Weights of a small transformer language model: no biases in attention or MLP.
Each number is 128 + 24 x the weight over its row's rms, rounded and kept within 0 to 255. Layers, rows and columns count from 0. Numbers have three digits each. The size before them is the row's rms in percent of the matrix's.

# layer 14 MLP down (transposed), 512x128, rms 0.131, rows 218-267, columns 0-63
108:135114094099137151119138105109119140162120074156122108141140144112121152128118135144127168126161144127096154144157141146106116146173135149124137133109139129132105167146135150180106142127084143
106:155133123130172127120103083166138149131097167095126137158126159139090155133144133112111098122119136094126119155116141140123133127177139090155108104140140134168122149103109117108131105144120086
101:133109117195103089159078099104110144137176108134151131102119123183136142093104084097114150138119123174083170157137129142152123113127128121069104150090154125130118079125112092119153108161146083
093:130106117140125154124116184108146110096117143103164137080151113089106140137121141127146146150167125135098166132143095114147133151147133142144122149164115129156142158090096116156126151091148127
105:100196074076131109145132113135107121191093127099137124095107123123095168144090129111106165080120121121147174142132132148132121117143127136114092149157143133182125130129077125129135171143118138
080:121108138127170108128130145095122150113144099111136139137144118100154180131163150153126184140114132163123150136125177109145078109100143156160145128151149116091158126118142096172103161126150127
109:118143106138089155139123149145146128092110114140099091114146112126130059153104153099132137154145110139095145095161117151137087103127149109109107165103147148100095112152091123153124129145105092
123:128136145145102090115145099121155156133160170125131139110093096108132116134122154092169167125115131116139118132153111142126196163150093132113107151139121144149129138134119128118117071175156089
115:103131125134114143149111114142085121120156137126178156081141157132114123126154109095149119156161150156122166105146200098109136141102126148124124142159140162170168165133177141134102109122145146
099:081111155200102093134112130119146117127117146167146078133103111104104114132119127128134156117126165138129152178150104127081133106172136077156139120121143116133143136149091126172092129141093133
062:146125118082117128098147090133125139121125123112120133116184124158125160120116166084089103174106124156103079135147094140131117121127122125138133114112116099124146108157119114096137204143163106
132:130104125136091181141130120140151149094116115106122142131133132074084131156129169116145146188167135170113147125112101124124112104143091107077151152092120144140126110117135167126089147188145122
099:092141107124129142133118128131094141152118076154146153125108121119121115140143143112141126179160174110118125170139093119123161114122102181126156118146148104118188117178120143122094127153103126
095:133078139137095114145165122130088086143140163164156115131142120165110134096106128123163130118150144131107183149162131141144130171128153131161114108133163113073121151084128117107163122160094166
125:093113071137099155126148127107153116106139107100148152120158168135131136128133065153101117140133131129086118106117138114101139118153121133131159134130102154147154110135127080128191122142135099
130:117111133145154145092111155137171158136112128128110130121061142144113115133133123138137135147170096144137133129171132160126138090140153165073117137126140126122132129123127145129149131149162099
093:135120134101097105136131130155147126129139164124126111120112149078149125149145115140156059139170127149126109134127104113108105148102086125092121132110098123111126093131118092108102172094131134
120:153104132056121099115161178113153083135152133137143150106126108122095156129120137115165097146137142133118139133101082104121121150153143156112092123104125133109138123119150127158107142137206138
086:099152163099104098102135141106091111085156126130130121111142128130096124131094110158136131143151079123104128109096126139102149161103134133095144110154142156119130113101113147114137197122097152
117:158138150135162114154138134114093130113126088114093144102131113133102169158144124104092118177130087108125132131103127127090154119129118119136131118106139118080127154128124161114079133110141153
105:183104152155132161130090128164129163111129107089087131123101145163142144143102135125147143093134155134146127105141145111091085135138096067158171118121167144167163132100088116132120172102118133
086:124128145128182105154154169084102111128157123132129139102138103101125115109149102156126084136120126114101104143109080159088172158116085128143101141092115105136181113167161123157144140128138131
002:129156146153143119146108126157176123139143111108130124113182127105142131119119086137126130140130104112086138109111102107147088136120098086125104128097117116118098136086156145133112114075104138
038:105140098123148124155171138151084090118096161108112115151127132062149175181109129166118119166093156124117107124169123145144107084131133161116111164148135101095140125084163109133147157102153113
092:174105115125108158123120148186094146161157135122116112167148118164113129123120117131142117128124134152162084126163099115125124142126064120116134152123110162115124132107099082156124150109123171
101:148113128130143079118134091093115096155128082117147165115110126095094128141128134132121132152123108146082155154151158164146141116072170095111118119166149158086138132131114112106076050096163116
002:104159130133124112139129124081152086137139138126128138132143157114161157125141099141127093162089099130088147139097168099069100096110100136084148155137100113171084123095141164125090140182127145
128:147144160119147131131148128106148081100104094146096109141117154094109102092109139097153103078140153133116145173123138125110097125136135131158079110094126131145158179151154092146134089097100131
103:092086147131125123139116135113143068114131122097128104105119151115130095143112134127098077162142131097087154110087162101123103130098161110137105157120131129179102163151123144155131083138158083
099:126118128111121126120118145165085100144117147135121152168094142117073137132141110144150128156075115134097108144094107112122120131130097121169150166134148140116176091121168121146131135120088098
113:139127102149109126153103104157134189116143104207158138163125114116111142125123109122123120078099088126109136109120163120098142129064125135102136127118146100113153165123106157155092139196131134
092:176100103145135108135152111116145115121149110117093158143108144071140098103094088127106086124143110193095125097122086127132150112143116135121108101137090105147109124129129117121128153079094185
087:122112124100149123105143120175108102155134173154177085153133141121152160127097101151155126180158103103146130162101154116151133140123140154142116127137090160143120142117149155106133113159099135
076:136114135151137110118117145119079149164117133147108103138139161148104098124119080176141092189099102114125112135126148135131105114124133115120146128131069122116150113152094142114184131119158184
124:108161137126132104187116111129226144132115128110119072175102135097141145130140142151121068130161115098081123145141165126159141107098124141140133126107116114138111150146104108163114165070149118
002:105124160138170137139129112138175113166103136120148126091139134110153155141113103123142117152117140105113150129093090085082086131145106097091132146118100103121091118083158124124109085097115154
098:121083138113156104146127168123125129125140115163124157103109151163087112161060111125123127152095152131133099127084093151142137117121149137163115140132161114085081108076140108134090157094108120
002:105134127086170141119172123140133139128094153136113158119133166114115109145096144114133123164160119151147115162116114119098143121120168145068129163159104125116119162136083114121112165146191114
090:121112123099090168130065143134121151133140090113118138108129101150144111145100109115135111101144181144105142165074126138095165137123141117103105130150107135115120122132139107091130134094103063
123:114129119140088138154125158105131147105120084156099165164157137152179114122122092134096095151134145124147113123116093130141150111151112103128140091141147079116124106122156134114171159174081107
125:135104173102124090150140090144122146143104114121185123125135141145114138131139143148122149168121146140133161141130132116134134124119127161107064080131137124118136122144149154123157172128158092
080:125140111094125160146148088118137082131133116111140145122126124121143119132166110158155099141132117101123135165105097117107141107175160125111121154140152107162154133167158086126104094115131130
125:135092159160150113128139110141135132106115108139118162134075103096105136165123129125151132148134145124167161107146132127147091167165124127150119152111106155097109164138138127147145124155144119
092:110091145148116088167169086144105109124156161156131152157128120121125137118121092129177167169136109147098146147132108106188110125127151108112081116174123126099119115134128148108099109167151148
113:119145117140094153121145138129188159140142144131138133154138172123100117138162097094171122091138156153128110143169113163101163162144141083107112095156158124132108157133107162142151169156095121
002:138133140146126100130114119126177126128138108130138078120160119145173143096118082120130116131098149095080137115127106101132090160104077103138124148073127108136111086095154136107109119128099154
093:109118139100145175124128139142109158153131116113128143096145152159156179131128100148109148120104143148145115104117126135080150123121134114064139164161110146105121103143103164057167122133143154
085:092148129144120108155129146120118089166110148137140111135093132128086143117129093128145124163136110077096124147110164147145120141161119146138155125108165123133100076173088116107184135124118099
117:153150142134115128115127087126158128085139086124093161144106111105117136172121098137104114135113074131136075181173165122168109086147107160110108116107135081123121153132088107133165132133140130
094:149130131136183119118130158130087117133158155126153156103105089146145170138136111165096139106080128146138157105150125116126126119143140119153109126139151098115149145190109132127186150137120141
# layer 14 MLP up, 512x128, rms 0.145, rows 219-268, columns 0-63
106:157124109139139159137152148077109139081133119116133113081098101129153083149076106094120121145142164115123118157125136087104127153163110138091081116133126090076121145164114128125093130133106088
105:142139097099178170115154089166119105141121162128106101139133146125161122138158142116153139129121139095118077132064088127126118098147138160138122128100121128096141152114125145148117130048140121
099:169165139144149099086137107105116121075163106126094114113100113164150126104138139098166132135117130143088107120139106141144110080151120144110123123107094092105109131150152151146118129174132143
108:136109118108145099079145089121156129127142104118108087133090137141140111113089151105116102122091130102092125096103130123121058090124119159132164142099107104074149176134184144142092113146133097
094:122124079095104130081138124127144098129089118162107083137113196105105081093146147107146095130103128109140088128158131120109148122162115175156131128126107118162093115102114139094117098128131149
108:157124095141141072080126105110083149168153188069120125105103143148129152125110130147132101143127132099130125156129074105114104133134124122150139126116092145109128148126115136159093156167131109
116:159093145134151106149132139093096087095137144117161107163160165146133095115173145104135124155088138078098102094151151135179118140142144134135139167137089097145110153117144110118127102133113125
114:158104140148151074087091095103091150146133156149098109127102122115112116101127158106128136135138121089154093153126115116125128143163113156117109132139111084070149126124084106122129111147136136
108:162134124148165171090123122088119094144125077118130127111101114140117095130117136086136108122121162121110118100177126125120161131132112170128140144128113150143104150096169086107133126111128115
080:105094121129169120140167125129101141112131154106145117132075112138132086167177139148148157131135161106173145093109136129121174136156146106140159152179091148126103147143103140118132107148131142
125:117087147171111136126160158131112082111124096160153088112133100111149108127117130148126157146113120114120144167123101112142133112154134144159147147122121142119104091154135146103127115134165142
107:148120113146167156137145093112114125089101189131078146114112080139159130109124110135105137126142144119107113135130106102134147111121167148134142139122134099119075129128121139165124132154127147
099:126133110116194148132079087136153125110112135102093146184133134155164127147146132109145127116121127090187067117134139100128174052134127086135142127123109140127158116120115142140094118116126118
120:149111143146135178092156111158151109083124163125112146113109150146156115135138127102125131142104138132144133133151117138143130075114113153147066131112106118110097158129171127094074116105147125
124:165134104081149114112151099109126098138107125079132100111076121133132111084186130113110152154122149098149107171109117137179132131146164132137129130142089123121115147132138166136070133107135130
099:126160109143161134098129118115143121112082126166111128143147117134126124112080148122134153118131159091153141131124122148141149115140168151145164127114130135137085193125142164162124099125138132
115:112124105135150133129143117106125143117127105078093147079125149121147103104091148094144153143148133129143123115127095141056139101126124142147127129105105100133147115127179128098137089070148128
093:122101121155135125077139139132177106145119131126121106113123137121122131088139141122153109116107144093139128139165097084117126111135131113123089120115121136109112154114177148145123100137103076
119:164083114155094119134140112137153105123115146142106100120148133174089108144140125100111115128104108110124123105101076120165101127152165127155122140132113096098158140146125150143132087139144137
108:116146157164134143123103096087109062123144137117110156108136144154140115135128116102160112126106132141153140173099131156151159059095131143135127187130100140099155139140137114121108102149126142
099:134080086141117130102118090108148147151123165136133082115118119147141112120100136103119148134099132103121146110158132141172112169122193157113129129126143107130158137092102157154132133106137138
002:116103150135164141153156151109137131114123146122138118127149106213128143121136162099132148125130132123145119136142101151146146149138092137109119117154136123111132149146133110132124140161151150
068:178149126104166177108100123109127104106136115150111099144150150146113147084145140141126126134081134175113095118136136146103152135109092088135125149100109114117083113134084108154102124116123135
089:100127148131170064106110110077157124110067140188150128103112143138122136114110162137107133124151141142132135161116144108121104107086200131119128112118155125114112127125153166108131107128125099
109:133113124143143171146130125128147150130095103108154110106152146155164130149116121062125112146090135088137142084124109111118112172141115142155160117110136135112118148107119158151122129106130094
003:108145105162113158194136091118111126078153147181147145109095129131147113124106151132133120127138117131163111101160113129134144132138072127158142138113121157062155162131099104162116134105114134
124:145104142115155136125179134089128123089152133119158079089066095162121149134143122103154158153120108117094137112097141128162102092184124123141129137134125154144115152163127156126084104113126137
103:161157102139154140087153128132102135118127104152139108145156100153104129093172141116173184118098118160134077124136131135075114105135123134112133137152132128109115150079142108128102099147117134
105:167146093159173133120149091111111115129172135156134076104170131158171115112103149136150141127122117113148148144141129115142159139142160133102145134102105096147092157148088139135106102107126140
120:122137103150120136107169109136127103129128110171112108099120099113156143113109143098124152127073125159118130151120102167133178111138117130176147147128118136075121124144135147128094129110170131
094:108148107121139147158119139105109121141084127105092148080127128116128123123152168114143161122148157088128102148145141124078121165121131155164128135104133120090118151129101151164127095149125146
092:150137135148157135124135145063109145141096096098078144123138110111098076122108135134131130132081123109130116163111101133128090124148137128159153128147156136121122120122110065161122130075131116
086:132143147103133159087152115165146133077083161127166137139138121122135122117127155083130144128143130100143068123141117142134137160120100175146109112118161118110107155109130123124119115110144076
117:136115106161124145120132145131078122080094120096105137092146143118139105124136148138136158152077153132116114155075119139141115102121153119143098137088153122108105114127101141088109108091148138
002:082104083143130142165153110121141154099130133108137111128109150190143112134127152125123129122158139121141124150153114151153157141113152142169134133130124154102155159189126112112124178145148125
103:158140123176132105147099112086132069109145150146106096158138144113160160081152136105156134136103140098145152084179115173174093166090134155131115117104142114133128160117145140100134099126128118
002:138127087098066112105147082136195143140154111136154109149097185097126125160138115118119132123123149099093144136149122105149149117105150132197131135128146144139086164124153112149123112103092154
096:093108138163153104096159149116110113166109116114115128123100148082111088132129113156174112125144098142128063159142125138163099092095164121176104134107127144108159127119088130127131068134175117
115:104139148154158098132124150145092109108144185090107126122118142148149142125147110166124152144136096097149107089084129115096163115121115107151163130141097121142091114159092146116112139121137131
119:105141092111156126080116117092107130090150176117130137115139131157158098176121139131136116143131134133129090127158181117154137134143096100144107107158142101145104113138094101137076110126146122
092:189152129167138116101112114146128131103101130115115158144110109156154112134112131099096152132135172112136122093129158163112127165112112112148139121103120135118119143091135184173116127122143124
120:126096074093157118155094108125136108123100111104120117114115137128128115138160135136111136148093133103079108112108112104122156153114102178155145149141127088126057150082120093104124132108109110
102:164150085151138127137131140111157114123094072101155104120102158140144113128114129109124110125102129099135114107147142142104095136133124118152138127117126117149173128100146152124121130080131163
114:104097104154185132085123103130109104108095139125109069113102131141132143120090166132119129139132139087134117160100128100139053124080120130127148133109071088086089119105156141168123128147125123
002:088116142139174144136148163119090158096098139112108145116141089218134134096125171103128121120159116149114118121115138161145139116141068136106141116159118133102162152162128139114122140127145111
099:139137114115115146127131129174161122100125150102134125158050148130111112105138144085172101132147119091100097119123133078200132097136144125127128118107128135154141146118113147158108100126115106
092:150104140149155167110140090111121103126139114103114133119189137098157101099097157079138149126113121149117142123163096101122122111133143120125124123160102127125137182161146147159116108100124126
111:168126082139163111125166109117082116106092166111098070118128157145114132103113140123151154123121155118106133086101084112117143142138138162171148183080147144120139125117121130087123121104118108
102:168112130163140090129135128114195116123133107131059117141095129164136124051148122145129136137134108132101139130083147148125103114149183136118122134105145115150132123073159152166129119143133146
116:148145126153150143118150141101144133186124132092124146100121157161158166139134158076165137123061142143184110120109131114168139066116187110140168140126116141136132116166127100111122113139127121